Weights of a small transformer language model.
Architecture: LayerNorm before each block, no biases in attention or MLP, normalized queries and keys, attention and MLP in parallel.
Each number is 128 + 24 x the weight over its row's rms, rounded and kept within 0 to 255. Layers, rows and columns count from 0. The size above them is the row's rms in percent of the matrix's.

# layer 3 attention query, 320x320, rms 0.0278, rows 195-223, columns 240-279
size [ 88  95  94  91 107  96  92  98  91  98  99 101  92  88 102 108 116 100  79 102 103  98  96  86  96  99  90  99 102]
[[150  69 129 133 119 149 126  73 135 155 136 142 127 168 121 135 154 131 100 137 141 130 101 130 116 114 109 132 133 121 110 117 177 144 112 105  97 171 103  81]
 [119 128 111 103 121 121 124 136 158 107  95 162 173 130 136 158 127 131 148  90 111 117 156 109 154 112 156 158 113 107 162 123 138 101 138 119 173 144  99 104]
 [133 112 143 146 127 114 131 145 131 164 165 124 100 145 113 147 156 128  89 176 125 147 121 151 122 106 103 112 119 110 114 135 115 154 133 144 159 170 150 150]
 [108 123 135 187 129 135 116 128 139 156 113 105 107 116 110 150  98 149 121 105  92 127 100 101 181 113 145 143 127 127  91 152 147 112 127 101 106 145 160 106]
 [101 138 124 116 134 109 125 142 115  81 110 136 132 153 136 136 103 124 125 129  99 132 148  97 109 143 126 106 143 128 115 127 166 144 132  85 143 109  97 144]
 [142 120 148 148 184 119 129 103 117 122 142 154 132 132 138 139  86 123 117 181  92 119 145 168 102 104 144 133 108 142 171 134 144 171 130 131 170 147 151 157]
 [116 142 142 131 170  87 143 125 145 105 120 125 104 112 138  89 138 157 140 165 120 124 129 145 147 112 109 114 130 135 159 162 152 116 117 140 130 149 124 129]
 [126 109 166 113 117 136 137 123 173 147 119 115 115 163 135 123 135 132 137 163 150 136 135 119 140 108 124 152 102 104 137 147 117  81 106  84  86 143 130  93]
 [185 191 149 132  96 118  82 125 120 140 173 116 123  74 147 140 117 145 134 161  95  96 158 100 177 126  98 157 107 158 111 159 122 124 111  83  93 104 167 125]
 [165  94 153  97 140 107 124  97 172 109 123 167  79 131 112 137 172 140 122 118 130 190 137 125 166 154 132 146 105 124 114 116 158 130 126  21 116 132 127 106]
 [131 131  95 119  74 105 134 114 122 158 137  90 147 172  97 120 136 172 110 142  98 153 105 164 101 148 169 159 160  98 116 116 146 158 111 113 117 126 134  86]
 [146 123 120 130 126 119 124 106 111 110 134 149 132 132 108 133 105 110 114 125 136  99 137 130 119 148 134 137 101 167 129 115 125 100 158 137 124 164 131  98]
 [136 111 127 131 124 155 134 127 156 130 117 114 152 151 118 110 147 126 136 106 123  62 149 146  96 176 103 154 138 140  90 135 120 152 119 155 140 129 134 153]
 [135 156  82 169 176 123  95 108 132 145 129  90 131 131 118 131 141 145 170 107 130 129 124 143 123  99 142 149 125 132 151 134 121 110 144 165 128 155 108  91]
 [164 114 165 123 131 119 133 149 144 157 110 104 123 120 136 125 155 122 153 142 126  84 126 113 139 118 120 139 131 102 126 143  93 105 136 150  94 104 115 174]
 [115 128 168 103  90 137 108 173 152 115 131 160 106 152 126  87 108 106 107 133 132 159 136  90 172 163 182 119 110 164 135 158 146 129 142  71 129 115  81  73]
 [186 166 114 138 137 143 112  96 108 117 134 124 139 133 106 102 127 146 119 140 106 161 134 165  94 159 133 121 146 139 124 120 137 188  93 102  98 122 148 101]
 [145 147 115 125 116 147 122 146 148  76 125 137  91 146 109 106 104 156  96 180 138 147 129  92 141 150  92  78 126 130 131 116 161 151 125  84 157 101 165  92]
 [135 129 139 178  86 109 123 127 115  89 188 120 139 117  83 113  76  91 174  93 148 151  95 150 139 123 139 103 107 177 158 134 118 155 106 142 108 105 147 115]
 [147 116  74 126 169 121 143  82 128 110 146 130 124 189 166 125 117 162 114 164 159 153 119 162  99 106 123 118 135 144 110 121 118 163  83 136 115 144 113 120]
 [ 71 129 127  75 184 107 127 150 101 141 108 175 130 105 155 159 132 115  98 120 132 129 168 113 136 116  94 127 126 103 157 140 113 123 102 124 161 169  78 137]
 [ 86 101 177 153 143  77 178 134 154 115 158 148 110 131 148  94 116 128 155  73 126 117 122 134 162  99 135 120 165 114 142  90 152 147 120 108 126 110 151 141]
 [ 90 131 150 112 172 160 121 129 144 138 108 130 105 137 138 133 157 179 116 111 142 150 127 154  91 127  84 100 158 177 111 119 134 135 117 132  72 173 116 124]
 [132 100 118 154 128 111 114 114 148 119 132 103 129 124 125 162 113 126 133 153  96 132 102 131 123 112 123 134 100 159 114 155  85 167 150 148 181 141 152 163]
 [139  96 143 144 130 151 115 134 165 137 121 109 102 125 136 131 117 142 108  78 151 132 144  88 150 145 132 138 159 106 148 129 166 163 152 138 105 136 146 142]
 [137 115 120 146  98 165 179 125  87  99 152  89 194 192 142  82 115 110 106 157 130 137 157 133  83 117 142 109 138 149 118 114 111 126 156 129 123 149 124 150]
 [118 146 123 117 112 116 136 109 136 102 147 153 131  94  91  97 124 121 114 122 136 112 112 124 147 108 149  97 132 125 144 136 142 112 111 164 109 130 133 139]
 [107 114 148 152 170 107 154 126 157 146 163 117 139 140 134 112 117 152 141 102 144  96 125  99 121 110  73 108 130 147  96 100 147 156 102 139 126  94 144 133]
 [126 150 108 128 104  94 125 118  95 127 149 101 138 141 185 126 148 140 161 109 127 130  71 155 149 133  98 113 112 139 117 127 119 124 119 140 112 124 123 109]]
# layer 3 attention key, 320x320, rms 0.0277, rows 195-223, columns 240-279
size [ 81  88  87  88  99  90  90  91  88 102  92  96  93  84 102  93  94 101  73  92  92  93  94  80  90  94  86  92  91]
[[123 138 104 126 108 128 107 109 151 138 129 121 116 151 157  86  86 100 137 102 116 139 140 138 129 107 119  95 140 106 153 136 114 116 116 138 125 141 149 101]
 [131 154 132  58 186 108 101 135 140 107 142 116  99 132 127 155 121 132 131 161 159 149 132 142 164 120 130 104 134 119 119 112 173 112 109  74 137 130 114  86]
 [103 113 160 135 141 137  93 166 138 126 110 154 128  85 118 123 102 124 166  93 108 110 150 145 124 140 133  90 127 122 122 134 155 108 152 121 135 138 130 146]
 [136 141 156  99 130 106  95 113  98 114 122 162  72 149 166  97 120 133 169 127  91 133 183 130 101 108 122 130 116 148 121 128 136 133 152 117 117 113 118 132]
 [142 150 128  88 136  91 157 105 137 142 142 182 149 105 127 110 124 147 118  59 129 113 148 101 144 144 121 138 164 117 163  98 116 142  73 115 114 121 127 139]
 [104 101 139 128 127 144  94 107 107 160 133 119 118 133 111 137  93 158 153 170 135 124 119 162 135 114 106 136 126 151 169 127 108 120 145 129  97 125 141 120]
 [113 132 142  94 187 100 141 153 150  95 115 106  85 146 122 103 116 143 146 109 110 103  93 172 166 131 104  88 159 154  71 114  90 123 151 136 144 108 109 103]
 [ 96 118 135 116 157 127 100 117 123 150 132 125 120 114  76 150 125 112 136 183  74 113 105  94 119 156 129 114 126 137 145 139 127 116 142 118 106 157 113 138]
 [126 152 127 133  99 153 119 122 185 116 141  96 129 128 169 140 147 100 155 107 105 110 128 143 164  91 121 161  82 134 137 126 124  74 155 162 119 111 136 107]
 [106 114 147 106 124  90 173 140 153 112 141 186 102 151 151 160  97 118  89 104 116 144 139 109 158 136 133  89 144 123 140 138 138  99 152  81 139 153  88  87]
 [ 88 156  90 182 145 161 162 120 143 114 102 123 145 152 110 149 158 122 146 147 161 124 104 153 129 138 141 112 113 123 135 156 105 153 145  97 135 170 132 148]
 [119 151 129  80 100 127 123 132 122 109 140 132 145 121 123 103 103 116 167 119 118 128 135 148 144 155  97 126 160 138 165 100 170 124 116 147 124 136 127  81]
 [132 129 117 145 113 118 118 110 141 100 112 165 146 164 109 118 134 153 129 116 131 170 143 118 111 161 143 111 114 145 108 146 153 130 139 161 132 140 113 121]
 [171  69 149 136 108 108 112  90 111  98  71 150 116 139 148 124 109 132 107  92 107 163 158  97 115 134 115 121 107  98  73 155 174 131 151 129 151 181 143 147]
 [132 123 133 136 132 112  97  43 123 177 143 141 156 123 153 154 163 172 113 135 120 118 108  99 114 150 102 104  82  81  95 138 142 142 139 158 150 166 102 152]
 [126 118 122  95 152  82 144 107 175 102 117 158  93 124  85  93 140 122 109 136 108 132 104 132 134 112 138 132 128 168 141 108 124 101 137 131 164 121 120 107]
 [121 156 129 157 109 173 152 115 169 129 151 121 140 121 115 151 114 136 115 122 141  94 121 111 129 131 136 116 146 116 127 121  97 120 142 127 108  84 176  85]
 [146 104 133 152 142 128 139 171 163 136 168 147 117 132  75 114 139 125  99 106 102 102  61 118 147 131 131 128 145 113 120 152 130 116 127 100 103 122 129 103]
 [ 97 145 101 114 160 157 111 123 107 131 152 163 133 119 108 138 107 138 100 124 119 137 195 137 139 113 131 131 152 143 147 127 115 128 134 127 115 150 158 122]
 [144  73 107 120 132 158 128 121 191 148 124 177 102 131 115 146 111 112  86 123 163 171 106 152 147 157  87 141 155 148 124 114 109 148 101 116 121 175 125 125]
 [ 95 124 147  93 147  85  99 170 146 157 122 159 103 144 128 131  97 142 120 140 140 174 122 119 153 159 119 150 136 125 132 144 129 153 128  85 142 140 151 138]
 [142 122 133  85 145 154 129 158 150 131 151 152 150 108 135 146 146 117 111  76 175 145 118 138 141 100 101 114 131 111 161 102 155 139 125 121  87 117 125 110]
 [ 94 153 137  98 158  94 156 125  99  92 128 127  67 135 154  82 139 104 127 151 119 120 119 129 147 135 164 140 130 125 107  95 120 157 135 105 133 137 121 140]
 [136  94 151 129 118 164 112 128 102 155 146 175 153 128 125 134 100  94 114 162 153  87 186 118 121 123 139 100 145  87 135  99 139 110 117 142 112 116 136 119]
 [152 119 142 149 121  89 134 132 183 119 137 141 102 153  90 113 114 117 154 130 130 148 107 149 136 130 156 121 130 133  70 131 114 141 108 123 169 173 133 128]
 [118 115 118 146 120 113 116 113 142 116 111 136 123 104  97 138 133 135 178 120  91 132 137 128 148  90 133 126 115 128 125 118 166  87 109 146 155  96 141 154]
 [117 144 137 116 131 120 113 136 156 147 156 166 149 128 139  92  89 109 160 105 125  87 161  78 119 136 119 163 141 148 150 110  85 110 110 102 141 127 117  69]
 [ 92  91 119 150 138 176 122 164 137 146 126 143  91 129 138 113 120 137 142 144 126 126 141 177 112 151 118  86 110 130 123 141 154 144 146 134 119 127  99 101]
 [135 126 151 133 146 140 155 111 175 127 141 127 148 109 134 146 149 104  97 103 147 112 134 137 121 123  81 137 122 126  83 132 111 127 122 132 148 108 191 135]]
# layer 3 attention value, 320x320, rms 0.0277, rows 192-200, columns 240-279
size [ 92  83  90  90  90  82  92  84  77]
[[102 122 127 108 102  68  66  98 144 109 149 125 132 119 119 125 116 111 145  95 103 109 123 129 137 116 124 147 106 153 121 150 109 145 114 163  96 115  93 158]
 [145 142 111 120 106 162 123 114 104 143 109 123  77 106 118 118 142 150 132 151 131 121 103 121  78 128 144 109 127 135 108 120  97 136 133 156 137 104 129 133]
 [143 143 169 126 109 107  88 119 169 150 178 165 145 145 146 120 117 136 107 139 138 128 134 148 120 111  60 100 152 154 123 152 104 141 144 137 117 113 114 151]
 [156 107 117 149 143 113 129 103 112 118 105  85 158 142 122 146 116 171 126 140  83 120 143  97  60 129 152 137 182 161 135 118 127 154 145 134 169 127 136 132]
 [114 164 156 191 156 145 100 144 151 117 141 128 125  69 143 133  93 135 115 128 130  98 104 102  79 132 141 100 137 113 150 179 109  97 136 140 136 190 137 144]
 [143 148 120 150 122 126 159 173 132 151 142 120 161 117 132 135 122 114  93 138 155 121 154 134 136 108  96  93 154 127 188 167 161 143 147 130  98 159 101 126]
 [113 119 120 122 134 116 162 103 131 131 169  87  96 143 170 132 154 113 125 132 136 134 156 127 125 163 121 115 127 111 138 119 137 125 130  96 131 114 117 152]
 [136 142  63 103 111 117 123 122 134 116 115 164 148 112  81 144 124 117 129 125 123 129 142  69  85 113 157 130 150 146 152  84 145 124 124  96 131 147 113  93]
 [113 138 154 117 101 117 171 136 134  89 165 135 108 138 122 138  88 147  79 158 111 115 135 146  98 109 107 149 113 128 105 129 132  80 144 149  67 104 117 141]]
# layer 3 attention output (transposed), 320x320, rms 0.0343, rows 192-200, columns 240-279
size [ 83  80  80  80  83  77  84  75  73]
[[146 136  93 151  91  98 156 123  91 155 128 152 100 120 134 134 102 136 105  97 146 139 134 138 116 109 121 132  88 147 117 142 132 136 142 118  91 135 132 109]
 [ 66 111 135 130 122 152 124  71 116 150 102 172 112 130  95 111 129 135 172 107 129  78 165 107 141 107  89 117 148  72 134 134 121 129 106 154 152 130 116 151]
 [128  89 139 108  86  86 114 159 124 122 150 195 123 149 122  98 124 133 165 108 119 113 174 131 161 138 124 120 119  97 122 132 141 101 137  86 158 121  87 122]
 [120 148 135 172 165 160 115 124  90 106 131 160 111 119 111 152 104 126  68 146 154 112  99 167 171 123 160 164 129 130 159 121  99 123  95 121 113 156 135 143]
 [128 115 120 100 125 103 121  81 144  92 138 123 145 136 178 154 143 173 135 112 110 132 112 182 113  82 100 126 138 174 130 146 141 120 119 126 133 143 126 143]
 [118 153 131 100  88 142  84 127 141 103 110 148 160 133 126 149  93 127 168 165 147  88  79 173 147 111 176 142 135  92 132 122 123  92 125 119 108 119 109 122]
 [ 90 132 121 120 142 126  97 141  91 127  87 139 139 130 139 135 113 110 124 157 117 103 124 126 132 134 101 135 175 133 103 120 136 135 142 137 125 134 143 120]
 [166 122 116 163 119 133 123 120 162 105 114 139  76 132 124 147 148 164 117 138 153 117  74 147 131 127 140  90 107 142 125 138 143 122  92 132 134 130 143 135]
 [145 126 183  77 131 162 137 109 117 130 123 144  96 131 151 126 116 104 135 122 143 144 146 116 132 130 155 126 134 153 106 157 129 118 124  91 103 153 114 113]]